{
  "num_hidden_layers": 8,
  "hidden_size": 160,
  "num_attention_heads": 2,
  "num_key_value_heads": 1,
  "head_dim": 64,
  "intermediate_size": 448,
  "vocab_size": 8192,
  "hidden_act": "swiglu",
  "norm": "rmsnorm",
  "norm_place": "pre",
  "norm_eps": 1e-05,
  "positions": "rope",
  "rope_theta": 1350.0,
  "rope_fraction": 1.0,
  "qk_norm": false,
  "attn_scale": 0.125,
  "bias": "all",
  "tie_word_embeddings": false,
  "parallel_block": false,
  "init": "normal",
  "init_std_qkv": 0.0448,
  "init_std_o": 0.0557,
  "init_std_up": 0.0642,
  "init_std_down": 0.0642,
  "optimizer": "adam_hyperball",
  "learning_rate": 0.00343,
  "lr_mult_o": 0.796,
  "beta1": 0.9,
  "lr_head": 0.00357,
  "warmup_steps": 204,
  "schedule": "wsd",
  "decay_fraction": 1.0,
  "decay_shape": "linear",
  "final_lr_fraction": 0.0,
  "batch_tokens": [16384, 32768],
  "max_seq_len": 2048,
  "doc_mask": true,
  "train_tokens": 153400000,
  "max_steps": 6779,
  "dataset": "wikipedia_en"
}
Each number is 128 + 24 x the weight over its row's rms, rounded and kept within 0 to 255. Layers, rows and columns count from 0. Numbers have three digits each. The size before them is the row's rms in percent of the matrix's.

# up: layer 5 MLP up, 448x160, rms 0.0642, rows 175-203, columns 0-159
# down: layer 5 MLP down (transposed), 448x160, rms 0.0639, rows 175-202, columns 0-159
# gate: layer 5 MLP gate, 448x160, rms 0.0644, rows 176-203, columns 0-159
up175 096:147134153137147120148126164126094132143147173126131105149130147110142156148184176108117145105123148108160130138118143127119123098128167142119091110139139123118136112113130155159132146129159131143064097100184072097103109171141116135099166127136144120138133123169118126111103132102109126072096148132153138144111163111123122145134091165170187101096127126150143113127107155134126114160178100141178085154114107104161102175135127121135120115110115169142111129118109133152142101148140168
down175 106:107147117135133149117099165129108119116114115121118127102082161100103127115108118098100121119109083134150129125153111119098096096111134106132158120159152159105135166144117143120138142146165128111066110106193138156097098148139116119104115168110128123150108100136117157130115137116119133101141086125109066117099124146120128087125158134108095119156151081107133146061151123139099099118180101145133153154100138125127099111089090119098143143111131160195105118128151121140135137158157165
gate176 099:114166164110153128146148174129154096100137121152128136142142138103091141071114162152103123127139129118147081147136078119095124106119128115188122157131139149140086131160096195122109125174102147131160165151102133101129159109144103172139082103132132099108125156114144126109142161135101143125125103145088118106128143155178151135092097131149171148135182142145062132156144114130106121154139105134142156141122103120151136127104109134115102156146108141117096129121143136147116134129113164
up176 098:104131114114110143138103134123130135150102149115113128142129097168105121141144111088137087144133096101136161145134155104112134104171180154112141147138141115141181090135165114163138124128080154136077130103144115185114112119168119179091151110148140150135145078145157155136097115127118117159153120147113143108097108146110147121149160177090091107200073134151171128101110144115129130110093126115133146175147142115133153127143105139099136144143120132138134109160120116121163157126156120
down176 101:118096139099118099132095123133112081163139139092172130133180150127130149169127079139132125072129123128132164129132144145137119159139140116160126104132120102158126140153087158141156123111160136079075143133158144103125130140155124129119107125155120135143096169156132088117156109131134177134144110130151189147110123104122122117148091105106147072096103093129087104079114110130146123139097126164078109145138121142141078119133112126124089112144131132102110089125121096136082144108149141
gate177 105:095115112148117135140127121143160090149128115080151110092108098141122117131109135148117121137118109138107133150135124169116071148187132156153167122144098134142124172126164129109172104135153079111189163099155135157137079119102127092153103146138120181110122139125149133154120148110145122153127122168127159096150115152132156115116123096122137139150120113107145151087143088167131135166093137144098112095153121126087153148131154160132109132163098075139119121100125159172132117110110108
up177 097:114117160106121107106171165096126138130124142076114120120110146108155128123143152139118060121165124107124086140180130128117111173114086081113082141163151140119129146117132135129111137156126161121127124112146124114136141145103119167120105155132164107120125167117159152101115102119140075101102121081108101169126129093124166125112091113122134114119113101121112148159120130142150141143134117141132120118126161080125122119131125142185063126134143186170093108101125102123117129068151118
down177 101:123113118132142123174139116139132154179136127164128154134104124108121094090145127151133114147102117149121117127119153113074174098163131136156163118130172107084105124161161120152107127136127134103131123099093154079089112152104124105129152119132142118117097132140143161132090152194120146121092134161166120124142119151107115099132134131116125164110107180101111117096153146109138106174156147157152154124117121056157127123145148115102124117129183118099154095121123147190149130137136130
gate178 100:098164116119123125136139125140130129139178125109145151085134150148112127092127139105132073120162142106143169108135136103104125159156098110137154093178132131125114145154139122093104132144166127113133131099130200149124097131100134115167149161131143130135112140092134125067076167112164091159116118102121120135173120175160153116114120095100099130137175174109128167142141101159140174127122121125105139093148125164091120109126132124124158109158092123138138096138132132148115125110157092
up178 101:085171102166132161110123093137162125104133128124113137173151124124135133117154132131119135115172147101099159075162112106124127161157142121131130134152141114100127158164158097120123181097120104171100111119153123165137125162092107117157127083104134140147118082124094116115186145140131117129160130123143132176123177123165137086146135109115085123150168120116097109147109128138141136123144137135080133123119141127125122144118158160133086144142077184132131161114119143112115122190140131
down178 100:155137137138132102142150129123106139090106095157129121160105110143101110150200098153134131148142140120085107122129144143125119085103144087122111131136076157158175131108141166138105142146118140132105145141146138111127101106116120122101170147088124153079100163101129162147115117134121124114127138151072070102137157137138118143143088120154116157172149076136156127126067117151102140078149144126130142153146130148130132168102129108129128111127140117164121147122162122080118131167085121
gate179 104:122099102147110169126130154140126116171164177131130142116082119146130107108116123106119101168128143113112089141154105124127096152155102168098130139153135105152131096164112164124141167138117153147149077100136100132155138097149110082089114164164151145163106107098115136157124098141133144097114174098156096104119111109116123176130132070133124104116128094144096162105143106126159165154110113106144153098138130146137135153115156168110169127157119089135142167134120110160146113142106133
up179 102:139132126142157112128126124161141160199138104145110115126128119119157126149128110091135117129128136120176148132127162099150093147118128175137153151142134121159135107094139141136134164152130173100140150130122154126088142071119132117100135131102170073084112113175081101135092174133090143110138139137161113146087107103129129130088145144112095090097110097140119159113116121122102126126138168158136128139127100129121119119147156113121096170142135083142096136062123138148135161153087119
down179 103:134131150135146134166117141113151132114166124142126114180118041109118172168092139099138120090135133103134151105101146058129127126116145142132144131120121139131126116087117112155132129123098156096140145114093115179097125170164132123133067144163097100155115134114135143137135093172134173162081144128131172108132154102122161117173139145136120133101157129127127120151127102159142132118088121135121127127111107141126119128167128150121135104156177092152117082149095134151141131123128094
gate180 104:148169114158123137155132120127153119125107147149206120084116146117139142111163138134125129116133144122123133145151145078141128123140103123141147148124132110115116108152177111080132126126117176139115130104111158171145164092141160128117121110126148114109156128128150118128103120173100114134140146100130070153141110139146148174097128121145157176137110157102170105114118147126106153168153135132104154151100102110113146162176109179209145127130129128141144108151111062129122113118107146
up180 089:079073101075152120156093136160159101113145105184127131124075132098132100128101142133109141158121113135155137138114071104126156164137157131154126103145108120137123124141094125106146145141109129121148120132133140153127157119156192141095152146132050137113115142168143095105149108161094147137090093131093152117107087130109106123122107139127104082107130111137134115098106139124094114144145118124107148131116121146147168149133123159139133133122110107088160157121138098121155138157139178
down180 102:135157119123116141125159164172119160098159174178112125113172165128074117171141115084105124080157128148118157107147118124128115142146114150149078142108120086120146124098140130109155149050127160122146121119114134131162130100164121139163088106132097144115131123142120151106140184144132141114167132126087165112129079118150113146133142106151148146156094142127113069136147103096104123139159133123094147155146112107118142101142120141104118145124107155121121150132132147142101108126084147
gate181 099:119150135130139144095115115093135102145083137127165151121134121086033115190175092136139117129107139122087097143112142120123137142107125111148161127110121158135130124124111120178145095125168096146121151133140176170107162076113115143114077123096147132109109130141127095146122147104096147132091148124147159071148104176132149136118127132134106118141137108142116127150095175164116112167156104122125145139151139137137109128126135136094155142148148108112113125092160169123111121154143104
up181 098:161110126152081130147114133140173158130142138113072128147125115137092115134091109109141130104120163150101138150102096084138115160136123141104111084133144126129114123121123139124140127095136155095116154165154200127131123118094118147158126126121161159155100110148156187115167102132123107092121137101177142159139169145121146117121064133123131121125106155158124119096139172099139125116143119121076082088108126100132129119147164142097133091114101153145151146145113164171105107130135123
down181 101:109126152135125141092100140118129140116145111126111128133098155123074095097120148128099105161136123119146107131140087144145124115151106088132123113119156116104163124081082114131151112155134152120126092127159131097146106120105133147070094176101152129101165111127114118098114158103120178117145094135099157163128116118126073160117145110105100157123144156144094129142120106165139145134089158153137109134160113091127149176134159104133145090190176111158103151126150110123119117160149094
gate182 100:158135154164145109107155117144179126159106131106118147134128147131085140139099119130099139113085089145122109165148113123127094129149140116099130138135105150115099111142124115129051134108143151095145115121112134156124121122139119173085112148129167112119140150079110129087127105112152127133119156126182083075110166119127136144109125115105138134147148117099121150129106095084145154131094117151121131070100147173110142083125168138140128135167089084161101116150160126130098102128146153
up182 098:131132084099147120147154111130104132143092123131163139104122146123142129119120144133111088116116127102111160146091122173139127125100094146143142123108158110136099111161154127107129097146102137101111106107189117152135165165157147141153146157153143111066139140131141175118126107150104106092141144117117162156166119142165163139135149164091111124090150132133121105125128097197119112146138102170126138164130146113072132121176132169177138145159130153150128141121141082138129168098115109
down182 096:143125123119112143161110131121132110166119086164161137123104158136121129110127140067136127133110102126160116130151156161136100153094112129098109127157102155158141145084133128136155148108100106112119121129149103143087102174132133112120136155116131112118106112106110138112077133085123096144101182129150118093150128126157103156140146136133125121077123165097146136120147141141161142173129073125109050112142171106122140166134130078089134156161146119164135096171117137135120134173142136
gate183 099:136078153148185124084146114093095120164147109146143145132119118107149132152097147116186148133136129136121155120166118141128139102168117146118134089129100135114160151173126149141144128139170178107118116161131133170141147130136129140137145113117125150092136118115140107089149106110153130095111079149138142100113124157124108106122076132087159156136133068143140122115112177082135109096137174135128154112135149154153164105166112127127148115088148147118141080135104111089124140127112171
up183 107:122100099094118163130094119119099100127119132075122153093135067138139133115101145110093149138111123092113116157112133108089107166113129095126097105141132150163134153126083137137115144138134124123149098107134141174171143098104131126095114119115132083135156084114145104115126130155117088138109105138178110110162115109097099107102140122095050157135144094152123097098087098156162132147145101120111131122160112142114077160129140165117139105160106111148129110120097106121121122097132120
down183 110:131161140136123105092134154115164130137127127126079142142149130117102108115103118151147145132138136127131131149132140123137069204094131135126140155113089169167149168108127134148085126110109113118126164108125122124110166116151153110108177130100127135131167105146095102172126114123130125091124102150109060099114142094165161159140104131137139131122160104140126124097121124122131147064111174107133119108112086129107128109139106102137144134108115078103114165095106106112094107173092114
gate184 096:164105141158088079130126141157128139124130154137130155156121111103138119138120140145118092151155155150096135110142211146130112196112107114110120117123119141115133110128115112072127147161158119125106161137088135110129152114135119124105155133118092133147151132120127118125164123156115105185181100100134111154179158188150118140137143076122138178147127119090096149109090116148098112128111094117118069124087118137140140138143135152118115137170102122109138154156132152133110119122116123
up184 094:123111082127111143126142159123166115197168128136152166128076109120098159144129147151097132160139138163119159106172146149141146124125139107102087139164132167116139109131144107108137116128154125147143133123167155110135112151160106126097140117154103152157131128097097141098138109140114125158121120101159098121092162106102117132150087092083118131167122114111144127120121130120098082104110133131100149145121123158157150163153111087106110143139130129127147201103129151157073141163158103
down184 093:121179152133123167141098095144136132175119113139129120121114148156142107144158088092144086138115120104139129135100135136189120135103132174116167110132108129159201183149122120114106109102144135162117178122146141155150129137159145122110157144118142097146146134150093163141124125126091118167172134122139082160152132162114105157142122113174118123112140156123116115179154109149116116077136138078137122143099135119106103140105098163106115160141099126097126140088141134122119094132125142
gate185 090:151089101095128111115154120137153125153086091148106157092160151109146144173140151115116152103100140144106158085094150106135110134135154136139122120141175107141140115115127122157091100093176100170144152160124134147123146118119111119107156132067128118071130133130160070127101164140144119157132118087144102138112125133124172128123128170160139123115133141133117117146126096089121105141149127159163074113126132184123109122096125104117136128120152104119132114081191142131097099125140127
up185 095:136141122139162114102164155123131175154160117128106125111140125128102129095149086176124102115112115134100089130171125141134128131165136098149124098126164069142119105097138148185173163108138141156108134161155142126137146134102145184139123114128105159126170130136101121148127129109115126115117155112093083085130126126125112100142142130170156141102137121131109108123152129138104116140087124105100098127139127094117096100153084124091103158125151102096188155123121123153133078107176100
down185 095:105096115133105147110112121149157118136141183157142115109107140103136116166168165096127120105092093134116130115110130131122145136168123162154130158090097127132143166195154095154118136117183158126118133181083145134115123124124100132132150097162120121145108119089130107107119131098144156147150125146136235184118142118109134152129107128126143121089117138139140104146135147158133134158121099119124116137140133137106122127107097146108129126185082126118108131118153159131156128165098111
gate186 106:088109108150165154113146135106108126132118095144116094162115097100125179093167113113116078059139144173096153122133091100134159139148124159125124120098154137148146167119126128107107114126151092103141117121138144172123150118114138094121138119146154113074124161151121119141060149080101174122110132134098126128132100130102103141138106117105125127107152136122084130106139135105076145161141121097107121124141110143117141159107142159146122102144142135100104136170106117132179104147171124
up186 103:159118128128131137163088133121146140122153118156109125106152164202117130165134162081136141164140137119193134105052115122138097128132133123122134073147133103129115148126145142110150114111123142090120098148130134120124093129124098137120106145083106117141117153116132113121106105118121102128162150137053113153112158144150117133124111160153149137123125150124151127138148135134125148178114160152117123103182120119089100119113148143118118110130163128131163050093132120095086109109135152
down186 099:128100120142171089141096105110094108116106156162127149114124133140129165110161130090120098165114161128103121130131161119147050117083139147129153074143158145139129078131084101164143106138103156128157134140121143171122104170116132121130137166113064107087151108123149132093102164131127139182128130125112125132125128117120109160123124133136137139137142159084122111118114114084142154128086172108084137149162116131116139143136105140154124108143141124132128119119108166153087137154136175
gate187 112:125100124119108117119139129116112141128102112131166091111124136122084121145120147096168138135150107107163112128133145085127124174123115098108152116152138118119112118120130148139119147083107128089089121042146104149103096129134131175119145087100114122117145165124117137137126085158128156144114178114130051113113114112125148170158124160104140124096145119164148159098086120131109137097124116112090164136119131170117171165105084123131176111124101090135118128120105093124130110114136154
up187 101:101144148110134123161134125113111129117143149148161099055112139133106123119176090138121104134116151080139117121133106134161140102119142139126161144122120132120064140141150129115077142136086096130122134118109135143128157127139121125150137143148131118070134166145139135107144136161129146138122127095136121084084129129086135147123135104128140099117151094126195161150158100120135146168119118087119165121168107173152161145162108140121158146174126108148104136107156070143127172088149105
down187 104:177096134155097139095128110166146116141109074145095136110127136138134114141147153169114105089151140136130097151143141137181162112119155119128129117135148146174128135095082117125169125076139137144158138140159150115119141079130125179132172158098142119137156125158145095134092121115115154181153140105160130128102113182168153121144115156116086115156114137136107120097157106121154102139154143108113130143097100128149107133141153130111132143096104159133095088105120117133071142137096129
gate188 107:166142129155141131137159159152112154113186112168162147156095142105123099118148111133104151128134182097092109118142133160073123151178114123140116143135095115157121145126106149105121119070123126089115139139139127117165115142136150088128124119140157185143118074083124099153127112101125124137150171127167138094144112123141128116089130165092145141116168148160147156082110169115131152110087119114109167088141121155141139133119165126125118119165119123125123128176150091131124131135137133
up188 101:106158144104081071110119108108108147138129122132139091104134115135167178108122155144135127109146098133112151139184156137178163116134166137102141106135158107131150122126131087132131162089161166124110133136194173083121108146124150102141124097130094134099148109121119096125148130116136115150137090173131113085140129132140123154094116136117145107130140172133149080117090136113121169112116130095131142150136136146154125108115135103128122087159081091109135130117097161102091158130096145
down188 101:132139145125125143118099114103138132101104178118094189160141135142138116095123122122112150143124136141166150122123104123115162129129111113091127132119158128134169139124130183115100182182103164136118109109157118088137095125099093153118114093150118100097151099108158126134100167145136108126142129101132181136150106126154141124143117134165115159082122118129102123146162108138129096190085149141130172118066096111109118151139105122101163112105135164139123137110088161144146136145147093
gate189 098:056112108142172118138092178179109138162140124120142128098070094142115163091153123106118123091154144161121125120142128167131153120145206122079108132133145135157158145153122083116140132138113117141124091113135141177146137111170142098136128156112134111123107112131144122097128117098121078128139141116128137138164124165131101115145148135137125102126135107147123104116125137103096128148100159125119136091142156168119109136153148147145117179106123133122089141122179163084125126105162133
up189 105:127159184103122147070119118096107145129158125138173115136124114119142072100150137158134123103110136084125089118162121083136118143168134097157141163117100139117122077156133124134132115125094127137163105078100155146106104081175181152140128117142114175143132155126144134136127172119165106140116163108155134112125147144146132145124151141154114175125103098111133178105160124119135115108148126090120139136162130107104109152127124100142098163088108132117149099167099139104101133109136131
down189 096:139148136155157113119139131123138147090154160146157150124050149153093139083131159125126135124121135146139129187113139136150143096063157125135144119086099126153159165154129128092110129105121151112101134141122139121152124172127130106148134185130129156090138140142154158100116102128124118162121115105107138115122129112083162146128130127076149152075165141085117142140138133141118141131141131166176144118191178131139116161097126132114119134143112124089105130115128107091108110089137147
gate190 097:098101150114119129164132157134153141142151131133150111105098134117128125093155118141120118127154108180107117108156122115094155130151157127114155080153173125140163126152101147106119104163168157155096081170170107161125118120106097141173118137101115100088113169147126132097121124163118138166114131169119120191124118113149126106103089058075136146119122104116149143119182112147139113147153113122109121107101132157106109166110133167116127102165094119129120144141127126147111136125127148
up190 097:147126116125126143096109140147076145169155132096076134147105107117165098120127102138133128091151132131144120130120121161115177116110134144096151117146119115127114110147106150115125097114138127135151138166135067104132108099144126150113105122156164078116143144135121084169100136085109110120150134075158131114149149153151146147110087127125153134155125137129134133106114165151098179119081145119110195102095125150112175117125186147116158155112165118141149123116132153138132121105076155
down190 100:118143127124136125106191131084162164129129169140145127118115129166122124148159153165078118124132116140106096124139113147111134162188096114095152118135153138120116143121168123157127118118091090144106115113137164149117136128094160162135175134107119140111108136086119117127143161120111134201126106161151137153148124144126115144165132152114137128161130153154094132086110148177158093158141132114116151113159098174150119086134121126163104119138143165133084107125109170130161103129159103
gate191 106:131120108102101134124125103123132133105142110074133159142104117106125178132118122170119100153127137117098137140141123082118124123133184087144142132108137078104151126161130159126125148140100112105106133131129121164147158113130141131114170095099126166128146134163136099118118157146146136094098122105093105097184147092096121075111130160123134136087088144116158122117113099121132132102158116140096087117148194164140094125093142134120062144104135126092144108145165132116137109108169131
up191 095:164132129159144127112189160147142149102120134137093148085150138160070121134110119094111149140141108117120176130127148133171122132104062121149122180140090075139123121127143075150139123113148091148152161145138127111136114095144176128145153113118116120155161130113122106078142176122151142125109152114132089128148135127160140126148148122136171133073116122126117117161144146140151124143154122146121135158112112102123137149129104160145103131099112138112062169127140170122097155152106125
down191 096:101134148153120110118168155126120134106121129111139151144143146146067137122095114148146149120116104137155135140119127134101120130155106145091149102160116132123085128181155122076130102151187100125146155116130129096129169116085091143130142143166162142140146138095118152123097114124086138128125132124183166113145116171112160158127147112110140153142135137176140116121120170138149110141128103153139126121127094056150147147148138144112190073139075145146119138163149141155107119132133113
gate192 098:160077167137083126117126161174119105093155146151079124121154175125144110105121155121132167165118092140134096157128148131149130155098135078107103153158113162114130107132136128159116134124120095088157126084146118130123143120142127147108084103086126113143122103157183147149099116143148140112125147121177115127125091129127119168166130123146137132113143133128098119146138150115177147129111194099114113093121118116118146141169154123152152134151170132093123093138121103085136106130164122
up192 099:116073103162125094137109146119114139132220138147152159095160114126134121106147131100152150092148094116100135136135117125132121083102115103152112179180138137082156137156124127128137094140112120136093136121141111143127106103117113111131140131116086165105101158129114096100087098149133114134105150122144116156125164125068118118105129118112109134080134123123108135149128134095151125139123109152131159117172139178132126124132195126157122094183126112129107117150108155126103152111163131
down192 099:161169113100120107118175109081111147169133119139118114118093108152176111131123133099109120122155160107150093128119161154154082131104109120136088136123147106181108122108104137098106153097126145095117109110136118112137107134143106128124120129142128137154165155102173099187172115099131112106159114113118118092114088145147119129158092133149137156136133166139111143127101138123171083125149156105124101107154155116145172142080107096123158086121094147173146110163128119113092141129137128
gate193 100:145157137086123127158102112135144165130116128109105085142128112117170141145102100149100155163109106131095119122149105102141119162109115070088120100171140098120112120071147120161141136135167150112095120132086170167110111105144126069119120133120153147154112112115164111116149089154170106132117111114129137148111147106113097158079134115154156147096148120139124101082112104156106133123137108119101132094171134108131122119126096190138098164139146137148148113154131140118146077117126137
up193 095:180141112123142099117139109153134101144135166172121115161115177132105162145123130163131080125153156103151100137095130146145153097078078169125143141127127141126127097141153121132111120145121118122121178116147125117102161113096090105161106148137090148098134165153167137163108126140136122105126072147090138061134129113137170117138162153122139085156152116095109133145159127135139134130102095120121123109070129120155136116129140068164097112119121118139157133131088134141141107112134108
down193 098:138132153116137153142213101111098141149124134126129121135129087074112126132109134088133137084119158108126154120127070126115129137144124157170144105138105136086148098138139130137155109120142097134154160153116098105161144111080079154110162131138128148115152097141116147132162174100105168129111132128099120103103145098132155113127132111101162148130077136131074125123121119122107129177146124136099139142073145127087119129107154110137119153139141156099152147121166140115138091151152084
gate194 098:139103112118147146164144119122159161142069119117133103103145146143097116131099118120134143167153155128130106109178137142131115112110121186159084093157131163187122134112120152129190128116183131108124138109098148146057110142164117139172136073132142126104135145082156139145136117075132127154113172158095107133126156124146111128128121117145118100159155134134147134118161156128116151134102111140082098146122103170118126128132138103144117104096143128132120113163127146156130085112120141
up194 101:086171148123143100164136128097177097128122123161154139114099130151107088134137144111142140123114067159111154131168086107129165173158129130088105130118135117131091116146157148130113140129082154132103130094105134163122168117132181113109142107082137145165096098119172114120175095093090143112112121125109154091142115153183121143132139164077145167093123125153151150147132122138114131106098137092105129107113113138160131112152146146112132115130126117148150151135101144131089139114129117
down194 100:157155099154085094092139122167144134151140107125112148106132133137074144158139107155094109176171121118089107116134166143148102165134149125117094147137126113131102126175150104148116081178111109158164143107143134087140166135128104156098135106095133097108147134124137110093127140136149151122096110152136164090139120101141155130098121123144142144106144166094148175111174150136143120081114128124127106111100139140092144146090159155160113130146134120070108095143104113121091125143136128
gate195 106:128143161093151154128121129091106140169118109107126134100139167111113148120114124110148077102171130127151134134081147193115086143121159136162134132105113107145141151112156144150091158110096124125097151145162123146144197120109125115089125124138219093095125137120101111095116143132157100152119149102108145115136105154134110094129150128103131132149139141102126114102151129162133123140137108126116130136132119115150090115150166150135164164163119115123130087124082154190129116126116156
up195 099:144125124142117119139095143102080175153093120118109122117175168100108185112086129118138155111151142137125168121107122144109105151149142148144097159118116125150099115158123125124104086115102116136121145106103118120139141166125161147165136169134182095135141127171106131139172132143155142109164091107121116088113137125153146120165193155148131119110126121169146127091108075136123111124098114143109145129142129128105081171095139076145092150150140124107113128147111144157101114164111121
down195 101:153121094101129097116131140113140123155114131148150123169131172144115165142101113108141159152107149093107093093131144137107149186126134136115103108129135155137135111104168128171099116129141120144112092102171109100164124129181157130122155121114126152156158096131121131110089115113169126095124145121111109132131142134098163076139113101090121119125091166128110129141144156168127139081169159131109075125129138131110133139125147077122103121122160170149096147111134162061162136129094120
gate196 094:088111138123105123167167112116133111107133137139135118121144115158138164110161129105094108103113174094129123137138128187118143173125121094131101165128130100108104091077110146114110142131141090147121110076141135117096111147126122161128125142123119106125131114127117131125097167131175147111114141139198076154120152087150178123130175125116103107120163092158111123144128124123142166114161080148106123115141158139116128167118133083139139144106129155097138121200113153141098122124132149
up196 103:118149114099120119122077150135140102135149153123137094106148110130136167089092127141190154113105106100159125123103138122126099110116116122158102119163107110096100143104141085151165124107157114148110141115141110108118110149157121154132106097137134178087104108132100170111137116135144059138138127162115122122126125123127061148126086135123132126133163118154087163098132164100139147174136117080141145156143069090128165102124114131130111122090111134125124143138092149108156131096156108
down196 096:108155090098109093100153096157103099112123138146096133146104123154168159107161154110134129146140152156119150127120121147096119126120100089147100091137130135129112160123104109112125108117117117106120112111100082158172105142113175130139099081114138139136125108123197119118130079094125123100110131105121133135129121132133137094156140122123060145112086120135160145111171118137173131167154080114100112152125140185146166165137134146107144137154123135122154098132154168105142131137147174
gate197 106:102156151099076114159123101105130120152122151140130160131097114114132125116110115113153098103146129128141123139134119093166159167113148124141169148122146167144158164169149166108111102176132174118146160074142132148120160135126078106155126166146138100135116125123151132131162146115141114132120142167089132091112098133138151144098148116125154147107198141112094131115135131071119122152121164139120156099099101121153156118120162124126158160110109134115149151150136188112161155099137156
up197 100:116133143140141093132135127146134082069124177134182106137103121093145170133153111146131133092107111140137130183124127148161116095141138110100122126110122122102132140144111144150108160129100107119161107100134122108167119103133060082133102110129136125173121072146130126141105119140098127139151117122165156155149150182130129153144107117113137132129115112145118099118143135150174121137107164133103102115166145148076079094131158097090087126158139135118142155083097119106150130100135143
down197 096:129119154118131137102140092174137116147084143157120162142092150120165172172161098106132124144130116132143149143148127101109128095112100102135147120126108108136137139101125153117145156110113118152141146132110155097112107153137166113122129091122147096135136154122103115120081118139131135119121136083158073108167109161141177146151152154100101106121150106131103131067114126137158112109151102082100166116138143137094107132116162119149176092131114131100085088134085126182136086140154109
gate198 100:159110135135104096148117140119139129096179105125147158144116130134133104120098120138110112131136110138125132187128108146146138127085139117116161106118109130151137126080171148123110112160133161160149111079108127148130121098077122135162070116114101136089107103100164161155108096139160117138131104175124127101146087111065112162126127071143139174111115139127169095085153141115154146123116128081132143137165107147163157089120097112106107120121135133145140146122155133149146156155127146
up198 094:140117137159120116085118142107149099134113141111124097117135128140174138148122073109126119124089112070069098127146102131125182157145110120137147173170151134128133106109143072138099104141113140154126116145149134125153117144102101139086119147099136099137117132140092108111118175134140132123139099136120102104171145139155148160133138099128123048121121081113137108094149063079162124127127135141095161109144130120091106137128116127144140133122117113127119146142128101147164173171112119
down198 097:094126157140133133162139139108101130124109123130109101134104137134102151108130172141160133159094129144111121128176126157114120132130101173103123139132155127131097135197090074130121145110143125091120115144119115111117148123124157148170101132086075158155134136167147115164147155097106148104150098123136178142108166130140117101136118116167158147121117183167098067151122117124133114078115116160096144136120121146125098107168092128071118145112126158123123099131137151166140123141138154
gate199 094:162121086093100148084126124129147123113104107159149129132099159118151119162157125114108163128116110115106124171110120125146170119118133111144111119099121137121131123112127078143111166135141062071126141079124148117142127141099127087110113127102105114128127121121090149124112127144136173156151171114070143158144138100088111121129138172132143186151160118153173085146150137152112124155115110136166116121128075136156150083150103153121168084118120122133081116135126131132146131126147105
up199 099:155119198115127105138158100129169137127132163136143144134114138132180119145126118123141142088116167085135114102114172151162111168120114133106104143088118149126146134104139157152138106135136085152117165095127134138112131130174128124136107107174129157176147103112122125140092127133119112124104166066117127120122105154140061111153095185142123138129077128113151106134141081149131136124117080134144127131128123112104164147125113128086117097134110141134128141146128129080145067125103104
down199 101:144169099142129143128123111113125144122113149156139134102133158103104104114111182131090136111169128093121134134126088128093169138121158133115139104106113137117137090137092081147141067168135100079154090147113131110138095121122062117102145135157125147132145143130149177125130152102184156105086162145144127139128091104128128095127124130172098213158099111119111131154124137134106118131120131149134113109118139162090135111116126124087130105144137169098124093133101135138127130100132112
gate200 100:153093095112115177104150117134086116111104132120090128155145143109145152115126094131133110143086124177095150123113090104093161149113154132173120129130178132134156116166121090150122134135122140123153130133132113141149084112143167150112142144112161084121123081144105122127119132112117139090134099107100136091111138125123125146118144147130148125072131144143108143107116115111127171123080123118098131116143170139108171142071138109092100154156136125072143109189114150171157097136141107
up200 100:137139130098153109113086119087120110116126121132119152136105155143151147130119136129079183142146112093115095133144150122128119141094110161094088177120062134102123127105118101113134117154161086153131121097129147134109148146080189158093134131103114121155126118152158122161146074155101113129137084136141131082139131111090181131175117154151145125145125104105117153144087130127145112093140139125115112153136135142119123145120126135155163164138051122162115102122149138126131131132157109
down200 100:147131160164143120118166156120120153110100111162118149124154109141126113145115143130121127089133130131112126123119099107079121112153097178082144132153091123127103132156076129141166121150112115139120146117114141080118161126160123142119137149140134130118148139122119125119095123126120123147085079111113189129153173113133077126110131116166113122150141061094140104134096155118094144147108096095114122097131107136165127099127097136095146074135186149151122150138151169094143130105120075
gate201 090:121114128132087152146126125144137115124158121077135154108148112118142104170162141112128172095115092138193169154114128079102091107131110174135108097103103129121159166164108108129136133113122151100110118131114106112127134123079149113140125057096145117082114137114138100124137092135125138169135148151142120155115180153117072139109130155111129159114078170148153131123119119155172141120136098096130131134149141123118138149133128157153123087171169114143112136134124094121087118140133123
up201 103:178094143125135120191125113143137115125100119143131145128157207169153136145202115126165133100127145136123158139116122119102117111134114156134151154106141115158107130163121115149098138080124163137127113131133146132095132094127129136138148187151110113124060137144133119141141147109113097123149181117102117114167122086114154112113143165136168152133128130134131112114181109121085127101179144114144127104128121139128167168110132103138167095122123144115106105130156107098125148093112129
down201 100:106140103125159142095147136136105126116117119140127129097132140119111103093068124122155164155117157136094070129131137143085152113146149119154149106152134172114082119112099118081127103126167098143151150144186113096102151126153144117148087143154100140125131101122101169136097142108124087106139130112120057104126118157157135106140122090131143151097128121093139135178119153113114102090131158100133157168130153155137095135116102083090131126133105151104130136136130109183128131151137129
gate202 092:110137142146123119124152098134112145152150130143115157114120135109170108134129123089134122118147155109155160158136124115152124122129147122078144206139113095138182082101155111119103181134152111103134122128147122127120084141126145146116140125115137152076103088161130105111119129081116110154093134160129128101132162121105138148104113125139161149148129165167153118106105110165115146095095085153101133094146162166081078129149138132113112132168098115154105161103156168148129117148113156
up202 104:159108122154124130149134122122073132122140116151107145125114131117080122138121089126067129103143144108136122174114115126176191157106122150127094170142154104120096107141086122135157143104151152106153126141142126128127137132152143112116154116092090163144116163123125093109143132133140157166138150099148097163095091119084108111151156100165109131114150147137118119118115135143095127136134170136113155116091200125134149095140122188125114154113114111127094152091115134102117139179150153
down202 099:122122144116149143127125134175106121098156118109133099119096180135104163110090108124122136134094127088137127168127119139155121124119147120145120122152146115117142118113170117168103118161133117080151138147060127132067163100123103075122115117121119147130159136142092141152159115125184107083142102129135129154117138077102110101108097126108111087150134172145131150105177118163122152154102151130080158105128123141086124124153158133128112129118106149140174112139162157136153083135133122
gate203 097:139114133155165111154069129159100154135131130140196137101115128110123127147106110116124124155144138150119153147126123165127159122142102100117182134158153164110110161136119130093118131103150136139163150114140159153163092146116113166157132152071149146118123098113114096135101111109146132136105087137153160122162138110110131121089123112118097121123087088203160115102091093148145139104141111143120147139154149162120145165117165101162097160114143112142092118165116123106110128154105134
up203 098:080129120140137121141100136124116115091153151081123165107144113128108148123131152121135101132127109107151105094145124145151137126128161161098134136146107146145144138085120132095158153152139122172158125090108112147158081180120118213164118145159095166114131134162135178147119126129170114118118079099127065123129139143124145107093100148122133111126142088126115144113102102135150121089131145104126170142112077162122164142098140139147124127179143135146112138146089153126132122117162137